Part of a small language model's weights: RMSNorm before each block.
Each number is 50 + 12 x the weight over its row's rms, rounded and kept within 0 to 99. Layers, rows and columns count from 0. The size before them is the row's rms in percent of the matrix's.

# layer 6 attention output (transposed), 384x192, rms 0.0376, rows 19-31,50-63, columns 0-95
101:46 46 51 64 31 31 42 48 52 45 36 67 48 66 59 85 66 68 75 47 28 42 45 55 44 63 49 40 30 64 63 41 58 46 38 47 47 50 61 53 83 43 39 40 61 49 53 40 46 75 56 59 54 73 75 31 62 54 43 39 47 53 52 44 37 44 56 48 49 70 39 65 55 49 68 35 64 39 36 59 39 44 58 56 35 53 54 53 63 38 73 46 43 67 45 34
082:46 46 49 44 43 49 56 80 35 68 53 68 58 61 53 51 34 57 37 62 63 56 39 42 29 46 58 49 45 41 49 62 56 37 48 52 45 60 46 47 50 45 48 53 39 52 28 87 45 37 34 43 40 50 42 69 50 32 60 66 59 59 70 34 43 42 44 64 39 60 72 63 50 58 62 49 34 34 39 51 39 58 26 55 28 57 69 62 47 58 30 48 59 69 39 60
087:45 63 68 61 60 48 53 51 60 51 45 50 45 36 47 40 45 65 46 50 71 52 50 46 61 54 64 58 68 39 55 44 76 45 45 41 47 47 53 38 53 40 69 58 52 44 64 44 40 51 39 32 33 35 71 26 47 64 59 39 42 24 76 53 51 70 66 58 29 67 57 47 39 30 51 62 44 63 58 36 34 59 39 31 64 38 42 47 62 33 44 30 41 34 56 42
090:67 37 57 33 57 60 49 42 52 23 44 31 43 35 52 73 43 46 51 64 31 53 53 53 48 48 52 60 43 47 51 42 53 42 50 43 39 53 67 61 73 50 36 35 46 46 75 34 49 77 38 43 64 59 56 59 35 49 35 73 45 36 52 59 34 61 45 46 74 65 44 63 38 32 62 24 66 41 57 55 56 63 36 55 56 51 69 56 42 45 48 56 64 26 56 60
099:56 40 47 64 61 49 58 60 46 44 53 56 55 63 37 33 46 45 40 56 38 47 40 41 46 53 47 40 65 46 79 48 45 53 58 36 37 65 27 60 31 64 56 44 66 18 60 48 38 57 75 32 51 51 45 46 45 40 68 77 53 36 45 35 40 36 43 38 33 76 66 69 58 53 47 47 60 49 60 44 48 57 40 58 68 33 45 29 56 51 56 35 49 69 55 39
093:37 47 32 45 59 39 53 63 24 52 67 48 57 54 28 67 64 43 30 57 65 42 58 43 43 56 36 50 45 29 59 29 55 37 52 57 41 40 50 52 53 40 58 48 49 71 80 45 71 50 38 63 60 36 65 33 44 44 41 45 48 68 49 69 40 57 40 63 39 73 66 42 73 82 66 36 36 57 53 60 36 63 66 44 40 54 37 70 50 44 40 42 42 41 79 57
083:60 41 32 39 35 58 45 53 38 63 28 62 62 41 29 50 49 43 39 64 68 58 52 57 66 57 43 68 37 40 43 31 39 35 90 41 49 36 35 55 38 55 69 70 43 54 39 50 47 29 49 61 35 63 39 57 56 51 53 40 54 51 34 33 47 58 42 46 49 46 56 53 47 53 24 40 36 64 41 58 59 50 39 37 62 65 51 52 45 44 57 42 57 63 58 30
094:57 61 41 32 36 45 69 61 28 74 46 76 49 61 51 66 43 65 41 37 64 35 40 51 52 54 67 48 47 71 52 48 63 55 60 65 43 47 58 76 41 69 35 26 74 57 47 59 23 43 60 50 34 54 48 52 66 61 61 60 36 38 46 37 46 69 46 27 71 38 45 54 50 54 45 55 37 52 39 78 37 62 54 44 54 41 27 55 68 32 43 43 68 39 50 60
100:44 68 36 54 24 49 49 53 39 59 47 59 48 40 45 47 79 40 54 25 76 65 70 47 28 60 77 49 50 40 31 55 44 45 38 52 25 49 68 61 61 43 40 57 61 56 60 45 55 37 43 72 49 65 49 28 43 53 57 60 36 43 39 56 54 78 46 54 77 37 31 35 45 52 40 49 36 52 67 47 42 65 50 53 55 39 35 53 47 16 40 47 54 41 50 67
097:61 26 66 44 47 55 39 55 55 35 50 51 73 51 63 44 56 24 68 63 37 48 47 22 43 60 53 57 61 49 35 50 46 67 40 51 67 63 43 60 65 49 48 51 70 62 23 39 45 56 61 48 63 50 40 68 34 47 46 63 62 46 53 73 68 37 32 33 62 30 46 75 88 50 55 46 45 64 67 65 58 30 55 45 47 51 71 52 47 49 42 46 43 35 33 56
081:36 49 37 53 52 58 48 39 53 37 46 52 35 31 47 59 73 58 68 52 57 56 52 66 48 61 57 44 63 70 41 65 40 30 42 61 28 23 50 56 49 16 52 32 49 62 46 46 32 58 49 50 47 28 43 53 52 57 75 47 70 40 55 49 77 57 61 41 37 42 36 67 60 69 51 71 52 46 62 39 54 52 43 48 44 54 45 49 55 45 54 54 47 48 25 55
085:47 47 66 65 48 36 53 47 46 60 53 57 52 48 40 38 45 39 22 34 58 73 47 49 44 47 45 55 28 40 38 53 55 58 41 50 80 37 38 66 41 37 44 64 53 51 50 51 59 23 36 66 55 62 46 42 50 46 23 68 54 65 31 52 49 68 71 63 57 71 43 58 47 65 56 40 69 49 56 23 52 58 44 56 61 48 50 56 59 33 35 57 71 24 54 60
097:65 60 73 66 41 34 79 82 59 66 73 37 54 60 44 57 67 43 31 55 57 57 51 47 59 52 57 53 39 44 51 30 47 55 72 51 56 46 39 38 54 36 45 69 54 56 51 68 69 39 38 52 71 74 37 49 54 41 78 53 51 50 53 48 50 57 57 56 41 42 46 43 58 45 35 59 52 49 32 56 48 21 38 64 57 42 53 46 32 46 59 49 49 47 47 68
105:57 62 39 26 53 50 25 58 60 64 38 33 41 51 52 40 36 64 36 61 62 39 35 55 51 59 46 46 82 19 32 73 48 55 47 51 38 42 42 55 57 64 35 34 37 54 49 47 32 67 58 61 47 45 37 64 47 63 40 41 56 41 59 50 42 47 39 55 48 46 20 43 46 64 34 55 37 48 33 53 51 55 39 54 48 55 47 42 41 57 47 56 47 56 60 38
096:56 43 43 23 46 39 39 48 50 69 45 44 81 46 57 64 56 64 55 48 56 57 49 53 53 40 59 61 39 37 58 53 72 49 48 42 72 50 30 57 65 59 56 38 59 54 41 38 37 68 38 42 47 71 65 43 47 74 58 44 32 57 61 25 32 54 47 63 61 54 58 64 55 62 55 44 49 65 42 73 70 46 56 39 47 51 52 52 58 58 43 67 64 63 37 60
082:21 36 43 33 49 64 72 61 43 65 39 57 70 44 52 57 43 42 50 53 54 67 57 48 32 51 53 39 56 35 41 61 51 46 22 61 30 55 62 48 42 42 88 55 53 55 36 50 61 36 45 37 48 41 50 36 61 48 55 50 55 64 46 56 40 53 52 34 47 73 60 75 49 72 61 78 61 38 53 30 55 53 54 55 46 57 46 39 51 55 33 52 46 61 55 44
098:47 28 68 59 34 38 72 47 56 52 66 33 50 44 14 54 57 47 43 64 36 57 54 54 57 57 38 29 22 40 57 69 35 51 66 49 53 16 37 54 57 38 42 64 46 46 44 55 57 50 40 59 44 64 49 50 48 46 34 57 47 32 54 51 66 53 48 70 53 57 43 30 38 33 45 39 56 48 36 46 42 60 53 51 43 52 28 54 48 52 63 36 33 34 57 77
101:56 56 35 69 64 37 70 53 63 34 53 52 49 69 43 46 55 27 58 38 37 57 57 45 44 35 19 67 44 74 56 36 43 55 50 40 66 74 55 44 50 56 75 72 50 42 53 36 56 69 49 49 42 59 53 59 39 48 53 57 43 48 54 41 46 51 55 66 37 80 46 45 49 41 42 38 48 54 29 42 50 59 46 67 46 42 66 66 45 40 45 48 54 47 56 57
104:48 46 50 48 48 30 45 50 42 68 62 39 48 41 62 54 55 60 56 58 34 69 44 50 38 69 75 35 44 21 43 48 44 46 25 47 44 39 53 43 55 61 50 39 49 38 55 54 55 56 60 32 38 55 39 35 52 61 60 51 55 44 63 49 45 67 50 50 42 61 59 47 52 56 65 71 74 47 74 59 65 42 48 54 62 36 50 32 30 58 56 61 64 45 49 48
094:55 46 54 41 74 57 67 47 50 68 70 54 42 52 44 27 54 51 55 41 39 67 49 47 47 42 61 73 51 64 36 44 60 43 50 45 42 64 71 70 25 47 66 57 57 52 44 47 55 57 42 36 71 66 76 60 40 56 63 56 40 48 49 25 26 47 60 51 37 55 70 42 48 37 56 56 58 43 65 61 65 55 29 55 63 37 57 73 69 44 44 66 38 63 46 66
076:69 55 61 42 51 47 68 62 37 70 69 39 53 40 54 70 24 40 56 51 50 80 53 53 48 35 57 68 36 50 39 38 62 28 47 46 38 48 42 52 45 59 67 76 58 43 45 47 37 45 55 54 56 37 76 31 61 46 58 44 44 54 61 17 43 52 45 34 49 48 44 54 41 44 31 51 30 51 43 73 45 64 42 39 48 31 74 56 69 61 52 45 50 43 51 45
093:52 42 42 40 71 64 44 44 59 64 36 53 61 50 44 38 34 44 21 40 38 45 59 45 51 42 49 50 50 59 67 49 58 63 56 38 56 37 55 58 40 74 55 38 46 67 42 55 39 45 65 56 40 47 50 52 47 49 42 61 48 72 46 55 69 60 38 45 37 43 49 41 56 57 60 35 33 59 50 49 41 52 79 55 36 48 71 33 51 35 63 19 45 28 36 41
089:63 35 40 41 55 60 29 64 46 63 45 36 39 53 47 55 54 48 38 43 50 53 47 48 55 70 57 48 66 53 43 55 49 33 58 40 14 46 41 68 48 47 51 18 49 48 69 73 60 60 50 86 48 62 56 38 44 59 51 52 55 40 51 58 65 51 33 47 58 48 34 45 61 46 31 48 37 39 50 39 60 75 49 58 64 34 31 58 80 58 44 35 36 33 49 58
102:26 45 60 59 59 59 56 62 74 22 33 42 46 65 39 58 42 48 30 52 55 38 49 46 39 45 26 56 63 43 58 54 58 42 66 57 52 55 52 67 51 39 37 43 36 48 52 41 35 52 45 74 51 62 62 50 54 52 28 38 56 48 48 59 66 55 45 47 62 46 38 46 48 63 43 39 43 55 42 38 62 41 53 51 57 55 32 42 74 46 52 29 57 51 37 32
099:38 46 39 30 28 73 29 66 48 41 37 52 48 50 51 49 30 86 47 35 46 30 68 41 71 48 51 34 35 56 51 60 46 50 64 37 30 33 67 50 65 59 52 34 40 51 71 52 58 60 71 55 64 43 27 36 31 41 59 48 54 62 36 55 63 45 58 42 40 30 57 44 44 60 51 36 37 66 58 26 47 61 48 65 57 47 32 57 34 39 71 36 53 58 63 75
108:38 49 73 44 54 31 51 51 43 59 56 48 43 34 67 44 43 58 39 32 68 38 50 59 38 55 66 30 56 28 64 35 50 51 33 49 67 40 75 63 49 49 50 35 49 52 59 42 61 38 33 44 63 53 47 31 42 55 41 53 51 65 54 74 43 66 61 39 50 50 55 56 57 38 61 71 72 40 76 41 37 32 27 36 55 49 59 45 41 71 57 62 58 40 53 52
084:56 41 62 32 45 50 67 76 65 50 49 37 57 47 55 32 37 52 35 53 52 46 46 52 32 63 58 54 72 48 36 49 48 57 59 40 76 45 57 58 37 56 54 21 49 52 55 68 45 27 37 46 45 82 46 97 46 59 51 49 58 49 61 39 40 40 66 78 41 48 39 53 42 46 67 62 46 54 53 63 76 33 24 59 39 56 61 50 21 50 60 68 44 55 44 48
# layer 6 attention value, 192x192, rms 0.0459, rows 19-31, columns 0-95
098:40 39 45 50 46 57 60 42 57 43 53 37 30 40 40 40 43 43 49 46 64 28 48 55 40 56 46 49 64 34 37 51 60 18 40 62 41 30 73 68 48 47 44 58 28 54 43 42 50 49 50 49 63 47 61 34 42 45 59 64 63 55 60 73 48 36 52 36 29 48 54 46 20 47 43 67 61 53 53 45 49 74 48 53 46 49 28 46 41 66 42 47 35 44 78 64
092:63 60 64 42 68 35 55 34 57 64 66 60 27 27 40 43 58 61 40 35 50 63 70 69 54 32 53 59 51 56 77 39 38 39 81 49 64 54 45 51 60 43 35 65 32 50 39 30 47 43 52 59 49 37 37 66 55 54 40 33 32 62 54 62 54 40 61 43 60 34 35 34 52 49 48 61 41 55 52 79 45 65 59 56 64 39 46 61 72 13 66 43 65 20 47 50
090:65 18 33 50 52 55 56 45 45 44 38 58 51 49 55 49 30 58 35 66 36 50 36 41 58 46 52 58 70 56 34 42 47 48 46 44 42 65 68 55 48 47 32 27 92 41 49 58 24 53 58 41 25 48 45 54 70 67 46 46 53 68 24 46 35 43 28 33 61 43 55 69 44 67 57 54 60 35 50 49 44 61 31 56 58 45 55 52 38 47 47 67 55 53 42 48
094:47 50 44 67 48 60 24 47 32 44 52 60 38 39 58 63 54 34 51 50 59 69 76 44 43 54 54 47 61 55 53 58 46 51 58 53 52 57 61 26 34 52 27 49 61 39 56 57 39 53 50 59 42 20 46 47 78 66 60 51 52 48 29 61 68 47 49 44 75 26 38 38 47 36 49 28 33 58 60 53 63 42 58 35 46 56 46 41 44 50 49 52 35 65 51 42
097:31 39 42 60 57 63 49 26 55 46 65 48 85 29 71 59 45 50 51 56 59 29 52 57 45 37 46 36 50 38 51 48 49 41 65 61 56 44 60 62 46 38 69 43 46 63 43 38 48 41 53 59 66 49 58 39 38 39 40 19 30 59 74 41 39 49 53 51 56 31 57 48 62 32 39 51 47 32 49 51 69 34 55 34 33 62 53 78 35 49 50 62 47 49 58 58
095:46 49 44 42 13 59 55 46 56 68 37 49 56 54 46 59 31 47 45 50 44 43 61 35 50 75 56 33 57 46 35 56 50 62 35 46 57 47 66 41 44 51 47 51 36 63 36 59 69 39 72 51 44 52 58 36 78 38 46 44 30 23 56 42 67 37 55 57 43 37 46 53 32 43 41 52 46 36 51 51 40 40 55 51 27 49 48 33 34 54 68 47 62 27 37 64
095:40 44 74 38 29 45 48 49 62 61 51 47 52 65 29 46 45 37 46 33 34 45 57 56 65 56 48 51 47 51 36 62 72 77 21 50 53 61 69 51 44 43 36 47 64 50 35 54 60 61 67 50 75 48 37 57 41 36 50 65 59 52 48 47 55 63 32 46 70 39 62 42 39 27 48 42 48 34 48 51 48 50 55 47 75 53 42 53 37 39 31 73 55 53 41 60
096:58 47 45 83 42 51 38 79 48 36 64 58 40 53 48 45 72 49 41 61 26 35 44 46 53 56 52 43 57 37 44 47 46 40 67 44 32 42 56 33 47 25 35 40 53 52 44 56 64 45 30 55 65 37 63 54 48 54 42 46 27 63 47 62 36 43 51 61 49 42 72 46 50 64 45 68 36 28 51 56 21 59 32 49 33 64 26 68 51 66 62 46 58 86 38 45
096:54 62 58 55 59 49 50 65 62 46 48 60 50 65 53 33 59 57 41 68 40 53 28 53 51 48 46 62 34 41 62 50 49 53 31 46 74 42 30 71 33 41 47 36 33 61 29 30 30 45 45 35 82 48 33 53 48 41 50 56 34 54 47 57 43 43 57 61 36 32 59 53 57 65 53 38 61 71 56 66 57 37 58 37 58 27 61 44 46 58 53 50 41 69 44 67
104:60 61 38 45 40 56 29 43 51 64 45 38 32 58 44 52 55 68 42 44 57 49 36 51 57 53 50 61 46 41 52 51 44 48 57 46 30 48 34 49 54 59 57 38 44 42 68 46 69 44 46 58 33 45 44 49 32 49 47 53 44 45 39 60 25 42 64 75 56 65 46 56 47 29 60 47 54 52 44 06 32 48 61 65 55 64 42 35 55 32 48 55 49 53 48 59
097:86 67 62 54 42 49 53 49 40 54 36 63 53 80 56 48 72 54 52 71 48 58 49 23 26 57 44 69 55 47 44 37 56 55 48 48 64 51 42 70 25 55 51 61 47 50 43 42 81 66 38 64 62 58 66 55 42 66 38 55 49 41 46 78 61 33 59 63 32 48 61 51 64 37 45 53 53 38 34 61 55 33 67 23 54 63 43 52 50 62 64 52 50 39 53 55
101:59 65 46 45 58 62 59 40 39 42 55 33 48 50 59 71 16 58 53 69 43 40 46 57 50 45 38 41 47 69 39 63 56 62 53 47 34 53 60 56 43 49 69 43 25 42 22 67 61 53 74 76 49 44 41 41 44 53 51 39 43 38 50 16 66 49 63 38 58 46 66 40 50 36 52 46 31 43 47 51 46 53 73 28 44 36 54 76 58 58 63 57 39 57 63 32
100:47 22 14 44 34 66 44 54 64 68 54 64 59 61 42 56 63 83 40 43 58 51 76 51 63 50 56 60 44 46 24 38 50 38 62 54 44 51 54 41 40 61 52 67 36 44 39 31 31 39 49 52 50 47 50 43 56 63 37 43 61 70 64 31 49 66 38 27 54 56 50 60 74 51 25 45 38 56 81 32 44 82 52 47 62 64 58 51 67 31 64 67 49 29 49 40
# layer 6 attention query, 384x192, rms 0.0622, rows 64-74,96-106, columns 0-95
095:45 49 54 40 59 57 65 44 43 79 56 54 61 36 64 72 53 50 43 39 47 55 47 45 42 45 62 45 56 62 48 60 56 62 51 26 65 30 63 68 50 41 40 53 65 49 53 72 62 41 60 57 43 49 43 34 38 54 52 32 50 61 53 46 56 55 26 70 35 53 58 59 52 60 43 58 60 42 65 54 41 45 64 45 57 56 57 30 79 36 67 48 33 38 49 47
106:75 40 45 62 61 36 53 51 52 60 53 45 81 55 51 49 31 55 46 46 44 54 50 57 51 22 58 38 50 50 38 61 49 54 25 44 78 74 62 61 39 66 58 44 61 50 53 30 44 43 56 53 66 57 40 47 52 70 44 57 55 48 54 48 52 47 36 40 26 46 63 71 68 70 58 38 65 54 42 39 35 32 73 54 59 53 37 45 56 34 47 43 40 37 42 57
091:57 57 67 47 56 51 43 53 51 53 40 50 60 30 26 53 45 44 48 52 52 54 32 45 55 54 37 51 51 77 47 65 50 49 77 51 33 53 33 52 56 54 70 45 71 61 61 48 37 32 65 57 30 45 39 54 48 58 48 38 43 33 68 51 54 36 34 31 52 59 55 22 39 23 42 67 36 55 28 57 71 72 59 52 49 48 41 51 53 65 68 34 66 67 35 52
100:52 53 41 61 43 50 55 60 41 58 75 43 40 39 54 72 30 64 45 52 56 53 51 47 51 64 50 50 23 46 48 46 70 59 73 31 55 46 47 49 60 31 45 78 69 41 40 68 65 55 69 44 37 44 57 18 38 52 65 45 55 30 35 46 63 50 37 65 59 70 61 39 68 56 45 56 70 36 60 70 66 75 55 48 62 55 42 43 55 47 65 36 62 54 42 34
099:31 55 42 50 49 36 46 44 55 37 39 61 46 63 57 35 57 41 46 39 45 46 54 63 64 40 43 59 50 30 50 40 46 56 19 58 82 63 64 39 43 44 29 37 24 40 33 60 55 54 50 51 52 61 29 69 51 48 59 68 47 54 46 57 55 57 57 38 34 29 33 60 56 50 54 39 30 45 73 34 39 34 57 59 48 51 43 56 48 47 31 77 42 54 64 57
086:40 50 44 18 65 39 38 44 63 49 23 58 56 43 34 45 75 30 44 47 51 42 43 49 58 41 63 52 54 54 60 52 38 34 62 47 37 62 63 44 60 57 65 07 39 74 59 44 46 40 58 61 67 44 57 60 63 48 38 47 40 66 81 47 38 32 51 44 56 30 40 28 38 37 41 32 35 61 38 43 61 64 44 61 44 49 47 47 56 52 52 57 54 46 54 69
089:27 65 26 45 49 42 39 32 64 38 54 63 57 70 65 45 51 57 49 29 52 43 62 61 50 45 43 43 46 40 57 33 53 61 33 45 62 53 47 49 50 32 50 54 34 33 40 55 46 57 13 65 34 72 49 52 76 37 50 50 64 72 48 64 58 78 85 51 50 36 35 60 36 56 61 52 39 53 71 40 57 44 52 53 47 48 53 56 46 53 54 70 44 34 59 59
098:52 40 55 21 80 27 31 56 47 54 30 56 48 39 49 45 49 36 49 53 61 37 34 48 49 43 60 47 45 66 70 65 43 40 62 53 48 52 48 54 32 51 54 17 66 68 63 39 38 49 61 54 47 48 75 47 61 55 50 48 41 55 81 53 60 48 39 46 34 42 57 40 45 42 58 38 61 50 28 60 71 54 26 51 40 51 41 50 60 58 57 46 45 54 57 61
093:49 60 58 60 65 50 48 37 41 36 76 29 48 58 64 39 33 68 50 67 39 30 48 56 41 66 42 39 50 49 39 38 38 54 47 40 49 40 47 56 50 37 64 78 56 34 45 49 50 59 58 56 24 69 33 54 31 41 49 41 63 45 41 73 53 45 56 63 41 32 33 52 45 57 59 72 40 50 64 28 39 49 71 56 65 68 45 48 47 50 63 52 32 59 24 49
089:38 39 51 42 47 51 42 51 51 23 51 52 45 56 57 41 54 64 52 44 53 42 42 50 60 55 33 44 57 41 54 41 53 80 37 48 71 62 42 41 56 37 24 33 33 38 59 40 19 57 39 50 65 76 48 66 41 37 51 60 62 62 52 53 62 66 63 55 42 34 36 65 47 74 58 36 61 41 53 45 54 46 36 58 47 58 45 36 33 35 55 63 46 21 57 67
097:44 50 44 59 58 62 32 56 58 45 54 64 33 53 53 65 61 47 51 34 47 50 59 42 61 45 27 58 53 33 32 52 54 47 29 60 65 44 56 28 62 58 26 38 39 23 67 65 34 46 46 36 59 39 66 68 61 41 45 68 51 50 21 60 57 68 61 58 39 39 36 63 54 71 47 26 58 43 78 26 53 66 52 75 45 44 65 63 46 54 47 49 65 31 61 39
093:41 68 63 32 59 41 59 63 44 45 43 22 34 42 52 53 71 42 59 59 46 36 32 43 38 32 41 64 49 45 47 38 51 37 35 58 69 33 31 60 45 64 44 42 57 55 63 47 62 54 42 32 50 40 60 53 40 50 55 36 47 34 41 30 57 57 43 57 56 37 54 59 40 65 46 65 42 38 42 51 49 46 72 76 66 50 76 58 54 41 55 68 43 64 39 59
090:65 53 70 49 58 67 48 60 61 52 58 52 62 60 18 43 53 52 38 26 41 40 54 61 18 46 63 56 25 39 47 67 47 53 34 37 55 44 46 61 58 59 32 49 63 33 76 53 34 32 24 60 59 60 29 48 44 53 40 61 59 50 50 42 62 48 58 72 42 35 65 39 54 58 60 55 49 41 62 57 39 46 52 65 68 42 51 35 57 50 70 54 46 53 48 73
081:61 48 36 37 36 45 72 66 39 59 53 52 56 45 39 56 40 48 54 58 63 56 20 59 56 53 54 54 52 42 39 32 43 57 48 57 48 65 41 49 29 46 69 30 29 56 54 37 30 53 51 53 57 45 56 51 76 62 67 54 36 60 64 46 33 52 23 21 74 81 52 53 44 41 49 54 48 43 18 65 44 73 44 56 43 36 44 61 42 59 52 48 53 55 59 54
097:56 38 48 41 60 51 54 76 38 45 55 25 49 51 60 58 54 59 45 78 57 57 36 46 56 40 44 63 51 61 54 49 45 33 43 52 48 44 44 51 47 69 61 59 51 50 40 48 40 76 57 33 52 55 57 31 53 62 66 42 51 60 38 21 71 53 36 48 73 48 58 49 49 58 43 43 46 59 42 38 48 62 55 60 72 50 58 52 65 40 45 52 39 58 58 51
101:44 49 57 61 49 53 33 31 61 49 38 54 36 66 33 36 55 67 57 19 59 41 71 63 47 56 49 52 48 35 42 45 47 63 37 53 62 49 70 50 75 39 40 51 54 31 31 60 57 36 27 49 36 68 28 57 46 51 40 69 46 61 60 52 34 57 69 67 34 34 41 64 63 45 48 41 64 53 64 56 57 35 69 49 32 67 52 30 48 48 57 53 58 48 50 47
079:50 63 44 58 37 39 47 55 56 81 37 49 46 45 32 37 45 55 37 43 54 53 50 46 49 38 81 43 54 39 63 50 65 50 43 50 28 41 63 55 55 45 46 24 52 82 39 50 64 57 36 68 64 44 57 50 33 59 55 52 30 45 50 54 37 47 53 41 57 40 40 55 38 51 42 48 54 48 30 50 48 62 39 47 60 47 28 29 51 63 39 67 56 52 45 50
097:38 60 59 58 56 29 32 34 75 47 35 47 55 57 55 31 61 64 65 15 54 50 53 44 45 55 46 47 38 41 57 47 41 71 50 37 64 55 40 51 63 25 22 65 54 36 49 52 55 50 30 57 37 74 37 68 29 56 57 45 56 62 53 73 57 65 70 64 35 23 41 63 48 39 58 42 61 48 59 57 53 40 66 41 57 71 33 43 49 55 65 50 64 23 45 52
078:57 68 29 26 34 52 60 49 51 62 56 62 45 38 50 30 55 55 35 50 56 56 44 56 56 53 59 53 34 60 48 42 58 68 58 69 64 49 48 73 34 47 53 32 50 88 39 36 46 48 31 57 44 51 53 57 52 62 63 66 42 64 45 55 54 50 53 46 59 44 58 25 42 37 35 42 39 51 34 57 42 47 44 45 71 36 31 73 49 56 40 42 36 43 53 49
089:38 63 54 55 61 55 43 33 64 27 63 43 51 53 55 64 47 54 48 85 52 48 51 50 27 38 70 53 68 40 49 41 29 30 51 45 42 59 29 29 53 43 61 49 70 34 55 55 61 67 50 58 41 61 41 46 38 51 52 51 64 57 57 41 32 33 33 67 42 35 33 59 55 41 65 36 32 70 46 35 51 50 49 52 57 76 78 45 61 47 69 53 36 39 51 57
105:35 44 53 68 50 42 38 41 60 39 46 40 54 56 51 39 50 65 47 23 40 42 56 51 38 50 35 27 45 51 51 48 36 67 50 39 65 56 36 51 74 31 54 69 69 42 51 43 55 67 41 47 36 78 24 56 35 36 36 49 40 55 50 60 66 47 51 83 32 36 44 58 55 41 57 42 58 60 44 45 52 53 66 58 45 52 63 31 45 56 66 55 47 31 37 49
099:55 55 48 55 46 63 26 46 62 68 53 67 48 66 49 72 45 47 58 39 55 19 61 57 59 49 51 46 66 48 39 63 38 45 50 66 66 61 85 69 61 23 49 53 64 48 59 60 36 45 43 44 39 63 34 49 30 70 31 57 44 63 34 44 54 59 55 60 18 45 72 37 37 29 61 39 42 43 57 55 72 45 56 30 28 49 55 35 41 65 45 59 60 47 63 31
# layer 6 attention key, 192x192, rms 0.0597, rows 32-42, columns 0-95
083:39 58 24 41 49 54 44 63 48 47 55 42 47 39 45 45 66 40 52 53 56 52 67 45 51 49 46 45 65 58 53 59 48 59 65 37 54 59 48 59 40 66 35 47 65 44 46 30 66 33 35 65 44 87 56 52 44 57 48 43 42 55 53 42 26 49 65 54 31 78 37 56 48 70 71 55 56 40 56 49 57 56 52 53 51 40 27 55 60 42 69 40 47 36 61 42
098:51 58 54 37 43 62 59 52 58 52 50 68 41 42 27 63 45 34 44 53 43 48 48 35 68 61 50 43 49 52 60 43 19 34 53 56 57 34 41 55 42 53 46 47 32 58 42 78 41 54 47 34 33 44 57 74 39 43 67 48 43 51 57 42 56 67 37 24 62 57 45 53 25 38 31 52 48 46 41 51 71 55 36 69 38 34 83 30 56 67 37 54 52 59 43 69
090:32 40 70 59 53 36 56 43 38 56 55 51 63 41 42 54 51 49 39 57 62 53 45 49 29 43 45 37 58 48 28 69 57 58 69 34 53 60 41 51 63 78 53 59 73 55 46 45 51 43 59 53 44 58 62 40 18 68 24 45 58 51 37 63 50 50 40 50 29 66 73 27 83 74 68 55 55 35 40 66 61 47 64 35 52 35 48 29 49 57 60 39 56 56 37 41
087:47 41 52 40 70 31 40 67 49 49 26 60 47 53 28 64 59 37 52 29 63 61 30 50 50 48 61 50 45 48 59 65 59 51 48 44 48 56 58 79 47 48 42 63 66 57 43 41 63 33 57 52 40 70 67 49 51 74 58 54 31 42 18 35 44 59 56 45 43 66 54 50 56 40 48 56 51 45 43 48 52 62 36 60 43 45 49 61 65 56 59 44 54 58 43 38
098:41 47 41 57 48 52 45 48 61 53 54 44 58 59 62 36 71 72 53 62 31 45 50 59 51 54 57 48 60 50 43 55 53 43 63 55 64 36 54 32 48 47 54 66 52 53 44 45 42 77 42 37 70 39 27 57 58 33 63 43 63 32 58 61 51 49 56 55 75 29 41 64 47 42 36 53 53 39 73 51 43 44 57 43 55 63 50 32 40 47 53 77 30 57 39 58
086:40 43 38 37 17 75 69 56 42 48 70 22 49 59 58 48 64 36 40 73 50 35 55 33 33 57 41 52 48 60 42 59 39 51 64 29 61 48 54 39 47 55 39 53 41 50 58 69 42 58 63 67 43 31 53 45 49 53 47 49 58 46 45 51 44 38 48 50 49 55 57 48 61 84 66 61 54 50 46 75 50 44 56 62 53 64 49 20 38 59 40 45 45 45 44 33
093:47 49 59 65 46 60 45 35 56 47 59 60 59 63 65 37 55 52 72 50 53 27 45 55 44 63 41 56 52 50 44 49 43 59 52 49 45 31 56 41 54 35 51 60 47 44 46 58 40 71 35 46 77 49 51 58 72 03 37 36 73 65 69 53 57 45 59 51 65 47 37 52 54 49 48 61 60 74 61 63 51 50 51 35 54 49 43 43 42 37 43 64 44 53 34 55
098:63 35 44 47 54 49 61 51 38 64 70 45 40 44 51 66 54 65 35 46 48 54 42 41 53 54 51 52 68 55 52 56 64 37 40 35 60 57 31 62 47 58 60 77 51 78 44 70 44 42 60 51 49 42 59 27 30 52 43 58 49 68 31 47 40 48 42 41 50 59 70 50 65 63 36 55 57 49 61 63 69 60 48 46 48 58 41 46 55 54 50 16 37 53 33 39
098:56 56 47 64 44 67 32 42 58 40 36 45 46 58 62 34 63 60 68 64 37 49 54 47 38 55 32 55 50 56 34 51 52 46 34 53 53 64 65 60 41 21 59 62 28 51 54 61 51 64 36 33 65 36 46 38 54 45 49 36 48 49 57 60 63 65 59 42 52 50 50 46 37 31 42 57 52 54 60 49 50 67 32 33 54 59 58 49 45 38 59 54 50 48 56 74
082:40 83 53 76 54 66 48 49 53 43 67 38 52 43 48 32 64 44 72 51 39 29 41 61 38 61 41 60 46 49 68 42 55 52 63 42 41 51 54 59 79 45 73 68 43 58 71 51 44 58 46 53 61 65 52 66 48 16 32 43 52 47 45 67 66 59 41 50 57 43 48 60 60 34 59 76 71 73 44 32 42 36 46 53 57 47 47 52 57 38 33 66 51 52 39 56
084:48 65 38 45 51 54 46 42 46 37 44 16 59 40 43 42 50 46 41 55 53 65 51 51 51 21 71 38 48 52 42 50 77 53 67 43 55 57 52 59 60 53 68 51 54 45 57 27 54 56 60 66 49 44 27 35 65 34 61 50 63 34 39 37 64 66 64 59 55 46 41 45 29 51 41 25 39 62 43 50 33 42 61 72 62 62 25 54 86 47 46 72 57 38 59 46